Weights of a small transformer language model.
Size: 12 layers, width 128, 4 heads of 32, MLP 512 tanh GELU, 2.64M parameters.
Architecture: rotary positions, tied embeddings.
Training: a variant of Muon for these matrices, 147M tokens, 8960 steps.
Each number is 500 + 25 x the weight over its row's rms, rounded and kept within 0 to 999. Layers, rows and columns count from 0. Numbers have three digits each. The size before them is the row's rms in percent of the matrix's.

# layer 5 MLP up, 512x128, rms 0.0725, rows 360-466, columns 64-127
111:479491493493522497495514496487483514478477528526523453494552540512501453555428520476515530496489511541477519487487468492482528504508457556524489472510517500505498500514543510553499507480546488
099:469498480516531480483508531472513499509499489529517442517503513484505495514482499484487510493526510530526478490510504517466521548531527492537509493450511426512503525505475506503513526496485476
106:501478450532535514516487471542502438506509465493524487528530542566505526492534495517507528524493514475465514506544464514490467511491454557481505520505517490511493495485504479500552461469502511
095:504490498497494477516520517514475468487531503478550496487492514514514469488472480500515495505481539468517456495490476466542502530500479519497503512534503499500490510522528488549520493470485470
112:456491495479494478495447471498492497536503522540484518501511514493494516500476510497465516530511509514510487509527472505536506483503529489447458536519495425471503506455491518497538490495463484
104:460493496524478473495490465501452494485544499465510488482472487518507528530556509511525528465502512524484520464543461456515485495480507538518480503475514473523477505482471509445536498545487554
098:502531456474513514489499466505489479468534477501467513484515503520501503576500512541520481497512508524489529451506535511518540529512517549511491490481445540478544502492506501494528481473526462
090:502489505515500487454467478454507477509539496529515510506523475481504526474494504479481563474513525517460497503507515503498498482517513495502534571490517537464497507487509480484506519526495514
102:511503548462461462524472511481510493553540519495465489532500501513499512515481471512521493478487480507502520487479526516489496485483492526518501457498466532513478487515465538499533501538463495
098:517495478463543529479517488461442476424508478541520504502502515481493480491523494502477513485514466492459481518555509502500489545478509521538474500521529524459476495527463465519482539509495513
098:503513515505513485486480465514509513481503479487458440542523488458558500505487493491462539486498518495499486526481538516487482511441507501441510502511504471484542510492523519495498515491522532
099:473468532466508468515492519472487517493533536551478454481517480506534471493472504502494510541512521474530489506513488482492522482481468485523485470499506546503532494545558520535528501480515459
105:515495501507515495540506493491494468515456491513491485478544522487553502477505479518488513519527510457514535503499542507470550464439461491505505473510506511489479516537520523516545452492570523
099:486478486538521505491492575520464521519494525519492517493534513455503506519483537527508513477514481411497456492510486527447494509470514505522510523505460553508501509449518498478507518497516522
103:481468467437513490529476489458470486482477520519481506442506517514520476531471539537533516484535480520513485499508480515510526522510507513514447517487488490524507532529523486523499470528531481
093:472503456484539520510530489478512468526484519510486494484547513478498484548507504532539487528530465530509542485504496584486505500503468459512519488459486448492474464478510498460513455533487507
097:501472474484516515494530501474493567492512577499496476523505474489522489476487475482493544481497458489525484500518506486486516510473510524455509492502527521484503464457476457504534486511498571
110:542520484512532530498482484493533496510483516540466470486528502507459532536537500454484499490518509531453504531501529484514510508541536466535476537486466448487498522489484496487521491471485499
089:492522545492517500492489547497492467464515506507552478494485518473501501506437518523531489537500492497541459504509489545516519534474498479471520475524518505501498544447523523478522506552471513
106:484485477506471488509547515514483479489510468478505489495562471484478533509505507489490511506487515491527546506555504546505480477486518474509492507489512496512527507492451479449468490488522546
101:479471481504532477474493514541483496540481495540508507492498485542473510514474482493531499523499524457502535493513451470507476517512509510505528487540454480492516534518565524506499506509495498
108:516464530520494490494469511417483511533515524480446491523465484476475531489503512511519524506497490524496466500519517484484501479483484511506514493524504512504491489517486559503493521459531518
093:532483579496514492477484508521521483504497526460540442506507495516490497519512469571499473517518470532539510476518467531499494488449474490492500518433494488463485510473489521529530541476483524
097:489460466533536502539487499506465518525463492512538553547499512526467497470472536488477486463473488517534485510513475479508488513545471548505469521473497490437487531521519500507564550461464506
094:476513503518461465516518521504472502454519462535499543462495508479503508523498501489485488505523469520522521531522484457537501513502476482509537524490477518512535496467516524498507467466470522
095:474493496506476511563513488508493499449517533504467474493502496507527486489493512507483517448499487500523491484497489504496515539496499501500472462479489515487488509510519459507519536467498528
100:502534505530499509467464514450512458434491490482498481492487513492499518523475500503480458469495520491443520544529505511490506482478479496498507499499481520537476507521479517506496516492516503
109:474485495541493517489484455502481484506484432513518481499475496520511504506470529464518477465498482438515471525524510528525521501530530477530461479538510507471511508527471528554521485495510507
106:470506533473507500534532507473489513535516502500471486534525517521503478528532480503493491532509540509516526524514478492485516550486481545542499475494486481452525487481440539492489462494517519
093:536528516502490495466537483530504463502492461483435492509506498502510516536452516525510472548502512485486485501519483506538485500454516482518496517492486474487521520512466476473453525514469511
096:512545533484500452495531488491498528518499453452517509500486494528468472483456509471515492492510521532522488493459510446454477538513468563549475532528461492498478509484464507536517466479490505
101:503465491491530504510559508491491548483537505496470499521499500516515508527478477512473499521507527483475474497543567506505458458509468522533524524511469466531497467505478504494489490484489486
101:541513534504517529532460505519481495533482484453474479503538501468558522438509484479496454505509484478553505497477511467483502488517479535498551547509484531499474462519453532477527481500509506
106:487524501469424508491527515514508473504507504548523444519526480498476501510437447477517522494548536447511502476469494520504493517487503512509512478507482472497507515478455538513522480479500501
091:532463476488535547497487494489472478452479512507513506482498513484487483501516513483514474547527546516528531478555493509451509491518511508466473502511525498507519529503487519487508471521509505
095:445504518497493452464477508458496490466522519506521521470540476533500479541478482516501504500483504485507500507480519504479483517490518513511519509514518542490482484463503484543483439493511492
106:518525557534497475449506542499482533533469478510497480484525492510514493513514478493487489489526512507516467445508524510540491504462499466500487482500506461495500511499518487559504459462502479
108:516519498470531487546478506522514450497537535524500505478499526528517528488529534484516474531458506522522492510507516482528482529460510464522549543495514535521543492499510500497503526499485491
103:506506509487502490476503512527509484539479492487500487518509507506517568527522555444472532490488516511479522480513510483537519492496490457503456501522475533481504498477482507493487514533476430
103:548515493492506495511524511575496492466488517514487501481476514488533473503502529478511498484465521506505468445520486477484573460508514479534495496517496468528485541457490500497487502507506495
105:483484517526459481512467532508524456483514513507445454500489508520475492502505488495514518471464533454518494503507544547498487478485515539488522506479532468463517528457492518485511512459508493
104:451485512504503526487529521506555508459508499515491498478478494479488502499476516510502489493504532521552566471520519556539484506440474494551472537551484453535491537504493487467477481459469523
106:536501510549521497493485495502517506553460461494526480492525525515543494493527524482558506501474472548524481480506445497497472516495497529499513503497515452504497561508490543503463496479516483
097:503490443496532479520478482487507466509471473490451488483517492498510493502530473534533509467508487474487490503443494493513561514498487520509511465534539473478524506486534501519517517511474497
093:535500463489520479507449499508476542443487484467546501553520498514500507482485479467491541523521510499524485563462505515528506476495532500472489473493483470471476513505500517507528518534529563
104:517519550474508512465491519514488470486550495456528501473530558535484435521498493486493477497474506479500525516490524522512513561502528502506484529532478511505491494486493487491518505503522531
097:474475529513505492488474478542493523481530450505511482503509526517484468495491491492509532479489484496516454544491532491497490535467493516477528533499517499460492477455535516509483501526526516
098:527481536497519457481494478524493510511527498483437528461468489528533507518465503537526489501509507547520521463515515507491519466505494454486533482518481490442479541472488471498507513479492477
095:538510527494523496499513574486493501459519499474478437493518522471526480521507541502457473480440481480487513485475499513485533485502482487510515489482483510515529496494519521492480514507511516
090:491469503481487511476513502529504455504497488501500473501527498507528493520479528531499489558549486529505494522547451504521490477512546501508459524538456542490506501497492453487477510519464508
090:580493481522512507535547546477510483494516509480473504512459537512513517509437494471499526478532500482508505477508459486500514524471503461520523460496522461538525473532465502565522510517498502
098:519490525528514517539484510493448519520512515512509467499465508524481503491517516510538500536452473507498482524508433504523492482502488558507477482480544497499514506458492514535544504473470503
107:493489477490516535508478486496474503464515517549533512489541480475475491521513466495522520510466501487554488503551539558543500514469526464524478520509471514499546553476499484497506479489484487
102:451500484525507491492499493482523527511469515497505494508517539507522452542516549528541525556465492489451513522553514524541509480516480477485483524471491439502495513483488493473499501524482488
092:509536491504516503532519510522445493496488525546509450486467498482481469496476461471535526516532497496490513527513497550501553528483501482482512488493514513518521534538542482486521490481521490
096:502467517502531534494562468495480498516488479516500512517494538485466512519470526490507470555509519475521486485507486527499483467564463516490492532497513467463494514514467527525472518518485496
104:458471503541533524534505511507465475491479498520498503510540506495511488545524485448508508516486539440516499469462483493533527525544540490488523480538463532468529483502475486489531523492484512
094:483535508450525459496511512470478467484491455504507462512522516532504516474480517509518455482517504463511453451490492464489510495525524515522518497458506472535514503503471542487506527502530500
098:476460457478520516546527504495521465481544443501515512501496538516485493500475519540453443522472509478526541483542520522518503469544504496507533554514492515492494484494460519485480456506527515
098:518473468471509489499506490485456517509483522482505500488547467435545530565480555494464513507535540459518512473463508517509494459508490470491467545528489537479474538524525492469509461480493495
090:483505522473547473515550500524488459514482481479515517548508486532502490508545499511519502490534484520527517510502507479509522533501538522487538474474504469460530504478509507480510506528523449
103:548457527471508485517465433529517495502533492476498472514484470484526476489525509519516534515528513517474475539517491514515513518491507529499527507488439505533507492527518507490472453498502516
101:536492487519530533480496501491541480512518512501436461528514520528531483461485471496496512497445525504490529532489460497522552522453494484507517539519493430495501504512453518495457510506473501
106:516494533491471476504529508471472494465530542491494486490511539518508548521457489509476540525492483496447512505528486474477495505526504515466514474463498471514496484488489473481479490499449507
106:496474526501534509474488516523518494526501503477500500507502499505518459498518493540525529522503482498531493483502524476515503472474475499473507454488533516492518507473483466560521508508497515
097:547509533546519532491492509515479483520532476516486480519499511524517490459541513530486506492484510501526500500542461494474532478455515498469508494529512472522496511511482458494533478461476542
093:506518533524517511543535455467523454451482540483490506440527474491483509518483481486516517496508477511519487474480481512493488500483537500500486468478459531503515484537537509481514535500480501
099:520532501523482497512499486450497512489560520478497519475471488488487475496525449459491505493513493544517492461523455500483530512548509505532460541498537540541510511477477496499498488481501518
106:526501519518496499496457514542510468500499487464490476495529541479468450484491507493494503489508490503540522501520520481491490535513475516508494503505461465518520520473478444508455504508444552
093:507502525502520510479536482499515541493507472519522514470531530481492551463533498483508477480511453472529472490548501506519513526534448529532461501433512521519523523507520484481515500498517510
100:502486508501511503467475476469512545513470483488485474496497520508479485500468508494515510520535530514468511517534505555519463513528463533516484458501460511522500522471501464529474493524500544
105:507496491513518484517432498519505540476533462503501492541484524503500516521492528472557480529474466498491518509501507517446489465489498506513521517516495473539536517482458461477525484520496514
097:532459528499533498512515457498479513528481510439515449516493495485471466535527511501527531488501528455530472463495513490477471502512499495487469489494493450534496526494483513480498470502529491
106:477480544469526492509501462501527504484535488507486491498530470542511498504502472498486510522515499484487514498459478528515502525507490513545443476502476479527449484509466514536487477483491502
097:514499535448441491503468515502523533534473515507514450504509484503487505485506500461507509463514454482515557450464506467501509492516503500527504506482447502503507518493503516488508509520535502
094:513436525480511490507502477490418516492491476479520490483492505524455505520478513542563524498499511447476523522498493533495453529505558513517530509494493483485476504517478533486467474521478475
101:489496517480505458503462459514520483458478494469529503454523479482480507524531534507459506552491505494491472533536535531479503469518453532485497498495492510513501562486499532504480484504466523
103:470470505492516481511519488530479488446442479495490518528557506476488490510503505511558535497498480451511501487511507543486490555500472489530501523494522507457523495503489502527536489519519447
097:519526450517540513497500541516506469463490515503503507538486505516557471500476501511444486482503474510454528488494492528493501473503497505508522502514463483515476513493528488552519501471470468
103:479505498483521494523517462479514492469478428512507481472480489498481491532520461570483499511497520476474511489483468472539488525495499500486516481467540474502504536473554446478514478524482514
097:477505496503464497507472488475493534472485461517546506483494504536492505495487547499522522464531470480451496518508476515494523499484482476537492473476494513505539492529491443483512511505465506
103:509464493483510484487519490469453487482480475481505487544479503519501489513452485501472511493532541500482486500473518555522562513473521519507483491477503518505495549507504496477479504502505515
109:505474569553514530507480513511500504526507506472495474511499513502484510497484489445487516487533507505498460532544464515495467491546517503470475492498466492539538474474499473474474516500474471
102:515483526526518521459472529488497502461545522492484542489524476486562496478531478507449542523459479532491503474502528494540508491513481523535495517498472484517511511489506500499503512448485526
095:513514538488537476493500481506510509478512494451526512504555448561484536523543485523517494513523516520519468489504524475476498516519475496507516509515500480469514508460460504492500445522479488
098:527503506519504489493469483447539502530475470487504461491491525538535531529466480473529502502484525521513514456551503533471491493557515530470494490534522484520521484532493480486481450482554548
107:552516497532514490516472468518499498516511520497495477494536515514507523531509512493521428522541508497484448508468528502504488477461530527476471487540501523503472538481480500508490500463477455
105:543504476497488512486502489468494506459502445544504502483507467493484483536534539491512468493506552491482482539513507519526519529512486460499495533473510511473500475481517498499485489484466513
099:503512480508520527498488524497509491445472485531493482508470509494508505483476538495526469563551497478530516475492508469491539478474496497450514505515463498455503477530499499524477515468570504
104:540483512539531438515469495473511485513494482484492495482515529491493479506467529454473503502503511504475501457512506485505500552527491479535470514509475500473465504540526509476498498500470477
083:492512492514534509523478459469529493518504490504511465541508514495499536479515507524506507487494491490567509478517499480461477511438532532490518517467506482480510554492493514484488513524530482
097:502519516504481499493490478486530511482504511548502495489531464504507548488512530470535502486490490512511500524503497502527473499524510508522508571503495504489520538505484506479503470484463465
112:495483496469530510489499489516470459540478486517506496494457488480491498562500491522453513532474479501464540484491495509485530469530542496504485494515523474470483542537492463542512522500473514
100:485505475469489461536498500518464521497503470420543513491546480488535532515446487502519519447455504520482457517479512519481549505536527532517502532473500481501520513464516506505539497509530507
094:472505525538506429535503512475526527523522457506498527518467568513530520498486498490485459501545521482517496504461499489503481493522526517495522512514484466493471505478540544497491496441456471
105:530511489500512481472485514543515469481529507492483506502504520538545497490450464486485496495484499493450464522515439495498522461525466551513489505503494492452492516523530491488509497523464482
100:532522519478466521507527525475493509479503492460491455537478482510511509495480482540495533495515538481537492498515485499473525492484487533491459465528506476464518508512501467471509460518472511
098:513454499486481469483494478499573519476491487543526520507565495472498501540468506521538538510475513488499482505460531508518528469505488517523493456522529459528537488479478519495492494481499519
099:468506493494524540534449499494532493511491475464489502507455512527499459473471491519514518479518501445538513471508532507524523484456483476481504479539483497492489489472479552537527500491502527
103:563535488495513527487493467517524492509512511534544510462449494513561514477488493491497497538490512510478499492538477524535495490469492515538466462490465524485549557488495489516471567546476511
100:535506509501507509486494456500511497536528469441482495508497476486499512486496517475514497529496526518497522480512484517510507494526433479535451523504500536487472533488523506490530514467490495
100:505563492510510502481485498514489519479534501448499488453516535506515470499463458523501450513486558485505525477534493493430540476472509529510508521506534497539493537513511464534480482477522496
111:484501447512470488531491456483493492512510484477537491506516489533500520522496440454495475496500538519487522481523477524494490494507484515495512525507489480533526507521481498515503509416475556
092:529462509488531524491505478473459497529503495484487480494515479449468493521503510531515478479499461494492517456522486514492451469482586521507480518454507481477487519454511441468496509507496492
099:518523496465509501514502483501502523490508524518498490507513521492492466515521495486482488522521465484442515447496496493522485529499498474542501476532474486500464470509474459506546526475513477
106:530496482508528468454516485502515499481562465537457499515505525502529492509502502526521466534494498482525481464550489480529525514503498534470474524495524543484510513521513501515554482475481527
100:530505500472521535475515469472508448462517466500535516484530497496484550492448513535544521518542464485494540523504478511511486473511502503522512477503471490450534477494521488461528487523492497
# layer 5 MLP down (transposed), 512x128, rms 0.0725, rows 360-466, columns 64-127
109:498518536521485532494524556485509503542530536491464528484475497506489487534501495484494498480520488440478480504510477481523488516482459541510454513529513449526533491489520504482515498519520528
101:506485549495463474459464504486480515529471496489517502470468505490525506499522466550509502475482497508488517510517465507540483520519510479532480476452493537557519440519477488509499524517522475
105:510543507518508496513502539495506547519485463493488519501473477509487528538508495474519453483536494462477508487450483479510543507455461486507482502512492477524529480476478495494483526479479469
100:526537512484515466487512482493483517496456480481450481542489489500512504532541512523541579519493486507456498526480483469474492446525512486514491452512558479493513482489537451487506492521514538
110:531485526509503522535510482468529496477468535468484512491486509523531500535485492483544463523496488548527541437541512545528517464485531472472478471492487482516484552491519439496494501487487427
092:489509503521505519497526478444523515501470511476522556510493503477491485475486502487519492539498509480485534494512557502580480521491491502512474494501494554523501522520479515491486479522539484
100:490487541467533527525459528490470499468532495501526490506460507502451495467499522538482499513495476546544512502490504483492472471507473490508441496526499464528506529507503506476527536498492489
095:527507441498549548531478543505470508506510518553492516491475517495510493510474531530497527500483516499524478495542525493512524466516491504529480497501497503542495467498479513552481465497456498
103:502473497532486525497523534496518518503468534499474510489510479500498469514500506472505464520499527510505500487511484455514533528486479505547474494522472533488511522490504451508510480540476483
097:555509506528480507482497517496498518486462487530479539494466520489473514460485506526533489489475492472508455514502493492539505519477495514500555455531523526475513497485510544510505501510449476
102:471499501509507484491475482485499513491474499488492541482481483501500539554508527518548525477474481474476467508499528524529463510521540463515500519512527526490537504489472512448567487527497474
098:479509479513514495501494506500524473491445488468487486507531532488536496510497523533521513513464471493443456474481511500521477508513506515516445513494496455494487486484533486479528488484523563
098:494538494525476494456503459514519498486536500510486477525503512473506492448514486523486502494532521518442515468505499493496526495536556537476544465481512488482510506513492454475483504515469495
095:479492523444504510506467481470551498468499479523505492533515476503509503502487469478492478522547485556481521529501509444501529454517481506442488479506515519502520502508498535522511503514506533
103:521506523492496474475558481488507485506509475488488462502496486499481514495528513472528485500552503463526478512499505502569480487509434486496467509470471558506493443452482471493509501455478510
098:490491485496496489466539485545494500495489474510555491528476502502463513452504477444468508490482489502498481546485527476526496509547486499458496544514550488481496553475537510474560515478449516
098:506558518488481512544503449477556484504519446485466482478467508525500531462491467503513501478494506534478495426483492486472515549472513487506494469504487513513485488517481487502513516571493513
102:524520506495518514481503515524482517500468537450502503520542441504540428485512488466505487520515531511557520495493496524436521476515506512532482488488496520497508478491486519491505490530490458
097:552510483521518502534538535491473526485448479511495485537505483508492479514529525478483485503518539470500508500494460485505470519461485486496523501469532450448504517498486508494485520498496504
101:464512515484495535476451490498477456489503515490520465505490503520449530459503551524471524527503513511517487532505476514487538471474503542487464539490479472504472492486524491498487493551527491
096:525545483479496544510499468506494475495490525461508477498564521483482476511512484540484507478500483514497503517533505484454481538531523491496480526495478470522512486506460547461489496473518516
110:512517507496531495497498519476520539520510442508476501489534481497500503522518498438484519522468500511493472504465495560513579481514446499508460502490500498492478498522521518492510509505521498
103:509536501499469532488538510502532486476562503463558547488489521514476520475496483514521473498506537517503510488519476478461484514472514499458466452502517503509472477496515493490508499539478566
100:488543519487497506523503462550502530500483503469489485487504496533512480504505477487470524503464460486491505505512480496501507476506456465524531507527531491483503523544446490452512513546492515
096:541500469494510473490527486540499450538489520476470473538517526495459488477511498497538472517481553461497460488489507533481484535502498507496471481508498519512496527526477490483471540517530486
097:467472474509513513534509485566510504514495533466506540516512518469464505481519463482524438491519493489502432522509510461458470509532548484499487497520540511486532506469472480483507485502505512
099:483466528457514484512514510511503507494475543484549504500454506501487529461497529520531464504511483490517500536510496553490512549530517548504495528510544486473498516492508464500488528473561493
112:487500499517479514544533549468519498456527510446474525522518523483541546462475538453484507482530500456472516528476507503516491484483461508499522497459513509476497474512497486519494464487508511
108:504484495523519488511492496499512538524430521536492522500499532535509466486489471495495466486530507512515515510511435490472494518502516545475528521490524499495468496530512485521472525526502531
094:488537525486500529516508477435518520498508544519520531536494519538492440464522464481478518494505535503494499507507482493496519461509497524477503484509508480472519475517528496509470465495537472
090:541481514523497551473475483491486457473505516478551514514477517488496465503529532545519507504518491454476510478517483480499540487462491524465512511549512461463478488486536505473491492522522527
092:512477514529514495522484479492480431504501511486470517435505490504484487469508497484468517480518436493516478529493544497465466513508511503513496494493486515459521496479522462536479537497543477
095:539566503491485491503484518541521468508499465510531522507440519501468539492530519480512461511494515494491507515500431542509486453504501508490506508538489461490499531495501484514449484480542535
098:481479517484555514469480488522488539479532477543509480490495474485514535508465492508532531477496530514477501523531496505539505542521463535451535508495488478506460511503521505506518509513500465
100:523478500481478557476508509501493493515451522502529516469487458463501467538531461496525512529522528553528432482503523518499508464509534482458493510438515494491503514495527478509496486461512515
095:499491492549505517558454491517517501504514528469499479530460488510486525518489508481500485520511487522510514479482502448464524508527500510495527520465537474465552520477484512451538553486458505
105:505428498544472497508495506531481473449512465506494493501492488481508462507497550447504472513482542471492532521504491500486498470509483493464514482494492531522558497515470580496487549493496533
098:463489489497497521478489481481491527537513456474509505515563488510504499493528496497511497496523443522467547541484462484462508495493512529474472539476492507491473487495522557499506485462514517
099:507491522478441510502464527507497451477528503521515513460505467522521463495484488523503503487484495466491479525499479557495519533496514512489551506475490516506471529518532508478527479481523515
103:498459476491483488516455494514531505487505498525480530480524517532503527499494519502528481513483514541507500508455519503543498553497479484494541493482508531500492459550506479514519467490466490
099:484486548465461479444481435478482512493506516517542483472492504490512511507493523503474507536500481495481489497489551499519481470517486522450467513490537525523484484528476547513516526535537472
099:501538534465507503493495511486471483571479470526536519524442496493477519495545491477526476502484481480490506532467464446501501521508536506455535498501507505466514469503494496493494498534490462
104:499426459453516511483445475513476504500501505502530484513483507495487475530483470483488511474507494460474497549488528497518514502491490517481532473497472498510536485507502474478499506527469509
092:513524499522503455477498488526481524488489487514491479486483493497484511492471476484496503486478505553535556471565509521515497512504521507498492451505449520486486490511469498489459489475516490
088:544531493504509525487449492476505492490477502559487518503503523501498484485523507494468555522497459492479461463459485535544484455483495506531465530506495501494489479495526514546492518488513475
111:457449510479485460517476485500461476494517489509489501456477480501502534503493532510499476505504480545502491491489522519524504498547509479528519463480544475534499490495467546462525519504493504
101:489509479475480504505494484513510507530510517526566496516509520533503479492467431500491478476477496493511494492489502514517493539482541515514479501526514504453461503522558511490496474528550521
100:490457459489473526477489529479480465497447442490525511578519527518511515499531530477521490452523512489549511519483501481499506516503505529477489519521489454519513474511508515485505510466486517
095:492504528489508519489499505531492492536469501457462501560442490504482513480489520496570480470534532516504499507499494494489489495536505478495511481535514471529512512504495495517515499485484505
097:517538483506452471499527534463499514532499493509498518504527523492516509485522495507494522534499479501489518499488518473480486482473469530549522508512529489453502507500461492486475519471550495
094:523503493496497485477470523517560515518485551538497492483535474528514474426543481535500494518493501476484475516519511520533493509461531505459506515508482480472492498526511494490508509467526483
102:495483464574545516478521497455483437499528457526487509486498501460536516528555531452524493528523511496492486511508514502504491515486537440494489518558497501445525503511512510492454466485498442
105:516506512485497512492467458482497526509525499500505486511502477501520469473509446495492492487507505512493511512482508464470476512506474491483539503528513477495476517502502513462502497509513478
101:517514485535475488514517498501467526487506536518480507520453482467492472486526504477448481474538498556482508508505425448514487490492501500505508475465472534491492460532528504522527476514501517
091:519485524504528492535474488534536489485477518458489517461516534515546501509489495464541560496486472564489526464492492550491477493463501493506499531499472519508509486466517510435516493507460530
105:539514507483505471493473491484534465473500509473496525503512477513475523520508509504490520493504494503489487542511496419505507508506537447510514474473467515519497503500527460456524466530501484
101:506486534494491497491484454481441477504519507521501473468557502463526495476520475479490495519504501502467495524495531519494474514497520500525475486523503489486475496479524464493456499511485514
089:511506510502531495493496500542562513538504532518513505536468495519469472513542468517484487525489501490493461541489478538488500498509483503502479512463489539512498558512511498479492475448550506
105:472531529466499482485534493478473506533522494534470486507537432478521518463530518545499500482487513503507482515440503479475494540504492488474517506537513514500501492500516508480445546518551442
105:470507480502488495557511426520531545477506530496479500526531492468510503502510487491509461503500477503431454487497477464474468517500502504474467482483481530452477492447475465496504509503535482
088:526478459504459499478464496466477506463515532507489499491465515484502456513452529482506507516536461501464429526517500559489520458497490509497481501547511504577501520502522512551500492472483537
108:516501500501521518520505498472510490501528500561488524511477539512497537500474462526491521474497458479526491516483479517486475473499500529553539537519501448542505529521461525497455506526518527
102:511512498493496506498504509506462459467517481515520504501508534518518483498510516507499514484500486492486472536516547538477522470464470548482509489493488492458490501495503525483503507521515500
103:495501500506533544501539525465504469486495469507486538468514482542509539471483512542500548457519538480505498505522492498504475501485501484496551513524485503475485532514460449534514500484515512
105:476507519499525470477554535549507468502521493494520535507504494488495516471470532500475548441466495507481469488538498454511513469496528511461535510491551506532448501509501494479513498491486563
098:515480490518458536511494487527498500476468492534469489506512517504476464536511476481540438539513485460497528482498510456479481575529487489497537541495478491519547456486476528534486456462544498
089:467461460533525484511463537517535460506476505480510479493539494494487477468510503488546489485531481474507490495477492516531523482480526508499510497499535525469501514478554482486491537478468560
107:476439501470517501481554509520473505478456515464517517502482522525491516494416533515459502501512503456524484540467570464519529544474505504518526475499481489521489504522517508481508503510518493
098:495513500486532521494506550474553525508484468503485516506500558521525520493525463514472521501506485494478505465513507494474501504516483504463462504533454458493488478514517499504527484501506475
098:483545553509488490508468496501520512509495546486500492528507521539556449496494525468513509493494480538491466484443507507499457453504488491476499512524496526498536521510506481467503522508509485
105:508506515538479483536517513484510481438476495498547526497489445478508520508515524467490517484504507562460487536518469483487512481468506473530513525488495500478499493570489524473475490506516522
098:499485491535491505553490517464507507512490471476486530437500500487455532525460476481515502490528473495513479544464497481489504495468513522465483521524497469465506508492512494519523497453504500
094:491496444546491475497539524489530503509484504495506527444530496496489446462503484461434521498544486544511527475537507507515515499488501496529495500502533514521472489502499498500479480472534519
109:463482494514497532485477484525515524503503510544489491496491459534512515497530435491477497513504496517525499515492507487487506488442513467506515535524506518488502475484467488507488484481473540
091:485541519489562517470477509454522487453497505505484459486532513495517486511535509532483542506488527462512513489527515516539470530475519510523500489519506519475498473490501520494518498474448472
096:475493504479485497513471502533500511481449538504488506510473497470549472445507449512509463513486518477511500499461499503539509481511479518515547475513524479471534500462545478478525508517506509
106:505485502488508507509538459472522521510473509499517517469482490490473492497471513478492555477482509519519491483524495499481475562517516480476553471478480527488509499480486483512491499511482483
098:550485489460465480539502523497524512518523472510521489479497487542475495491464469486458493506528486483493500501449503497501505496485491474495511536508471524521488492456488533521505479460469544
106:470520523486501457436498491559508500486499539494502422534546483518497521500515497471480476519471530518495474525526466494477517495495483517488499483515513441507500524517514482515490573465527502
100:492473481528509482518470493467524517498494493513468516467516530456453545482483482469487491495522455507495467494499510495469544467481493548494444522474498533476457479490509455529498510480499532
094:507464467482516530509506515484496453469527545504504475516526508484482488572483483485495504509470555528459488494461509474517503509508567529507526490500506507492499488491559585497498502498505510
111:507487517541511464502531474473470485515517535509496485503496523492504485495486486469558463572500473462493526504475488527509511452483542471495503516550514527489478509524453538523462432441488505
106:456530482499524487497505511493505511522547509521523482470495476509496492509500522532451533527500512510479482451550550498559506499489493517459488476529511517493499545493504557487486484572472485
110:501524497500509521498520509505506452572497546499461484519480476493498500501485502512480516470455491497511486424515514526534569516477465499505532487505495486504516473517482575513505506500513535
093:504474514485493471506439520494507501515472535452535513522491509444523474488481504544539543495504518473503476510520493475502496517535459486478507484509496481488515499494545506495480478500524508
105:590485499487483526524502457502458543499499509482524563513478476521491529514481486528479499513460518521498489473446481485472538497526489504499512504505525508485539488486432483499512557484486481
106:483530480527533505476487478493488539518507489485488479506503435492510434516525480555505509499496517526544459481509509517461484512486519498553486549498485495515513478525490531468479495521535485
110:481508503466539524503484503492477489475479488525484556490472507500544497487454494479535492512472501499505494458499515450500482546513531479458515458521507499481459513469509499498476519499522531
096:496442513508495468527506514532500495520519523489513507487515459483531472546520483495530513448488506506476466485483523591529467537508493486527507534530503534506501500520510503463533479511488507
096:475484490507458477484574518469455513532511518508514486485538533545447522439531486458469445518505509515490490501486475492508450535509523495482514516513483483545499494477492522514462538512446486
085:479472503469505507473448509540544521469488497491513512500451529487486469507499487503494458517509536524468516473480489478505486515512491491503517470515501537500479466546482477510522515470515477
098:516506518539490491506526537505520458520497481521522512515465500520531518503466496491436457527513516514500503474508523532493510495495515477520479462496500460481521488480536451499476489523515490
105:526523512483454485532505475541542532492496477522518504492499480438493505515488477451493504520517521480475516530478510432557477495496522511543472461508503524473528488484533493513445477530509485
100:476465507548519538491482493504506493492491539538506520472517478479492498488463501508507459506532539487503466499541468489529485447517514503483522508521476500527480433538489526501500513475524482
096:475510468465514485538463535482493485487515464488502491469524503534484528490501488505455451483521504501491468472523528501503480514518470516526485482516498482468520479493537510473477483458488502
100:489497492510495490473507519503513511490472500506527537527516485479522537544503465510489459472514492458461475466481493530487501476435498550530512485505505482445518529473503506498511476507524456
104:477507465534474530534484474472511531513519508503504468472499556516500529492470479485543501502465504523498499503488515532516444512492514521479468559499486491463531507488516504507481479472464511
107:515495486515495496518501456488516514512425547535495487513489432505499473453504506475518532479508495466542512516496511502510486553513478510501504517507503490505499467525490513539464503499515490
094:491445467547502486502545497509499496480493478515485458517525484482504548492484523499498479466492478506489480510490471488459453484488492491533513507482541509496495517514529509477493535489519474
107:507496553491506490522534505496495529483470528468474505511490446517519486503537526525504493511475483465477545539543492496484466475495474472492484508524492483530522508491477502459486522541478463
097:509485504454528479533499510529478511514503523455455505510508513470465475516536529546481565495510538456497476490496522542501486450501533468482512479506481496506527476507511498479521524493503534
105:509463533533482474527526469524456532469509529490484501524484511476512488528494518458478473504495515523510501507531469511518493538486474558471529519505502514503493510527564495509499493502527519
108:451482484504467479453467534484465462487482505504488512512504504508517533450500492502477511514478493528518497519553508555492498489547468517500534505503492516527544514485502472513471514460492497
094:527520506497488466478492523484495521482513505509440489542484536548508552526456503545467514507521523524497466511514538474508551531474459514447499481528515498529508498528505529491523456504505492
102:465510537535534475509513490501488478494507456522505479479530426499514527468515509506476507492490529513540518507488519487495480513486489545517513488523534502512549484510520518493485500555465524
106:434498487548486510550488529497511508529489530481521526539497487472524502479498493474486504506528497495487501488490516471559531485488487477480486467484470506534498450486453506539466522505486518
098:455511467529486531480494520544518484511517471479474506512492465489502452522568496452499518498506550499498435479502501537515494457495506502491504518497477480495483517558467501519488513507531545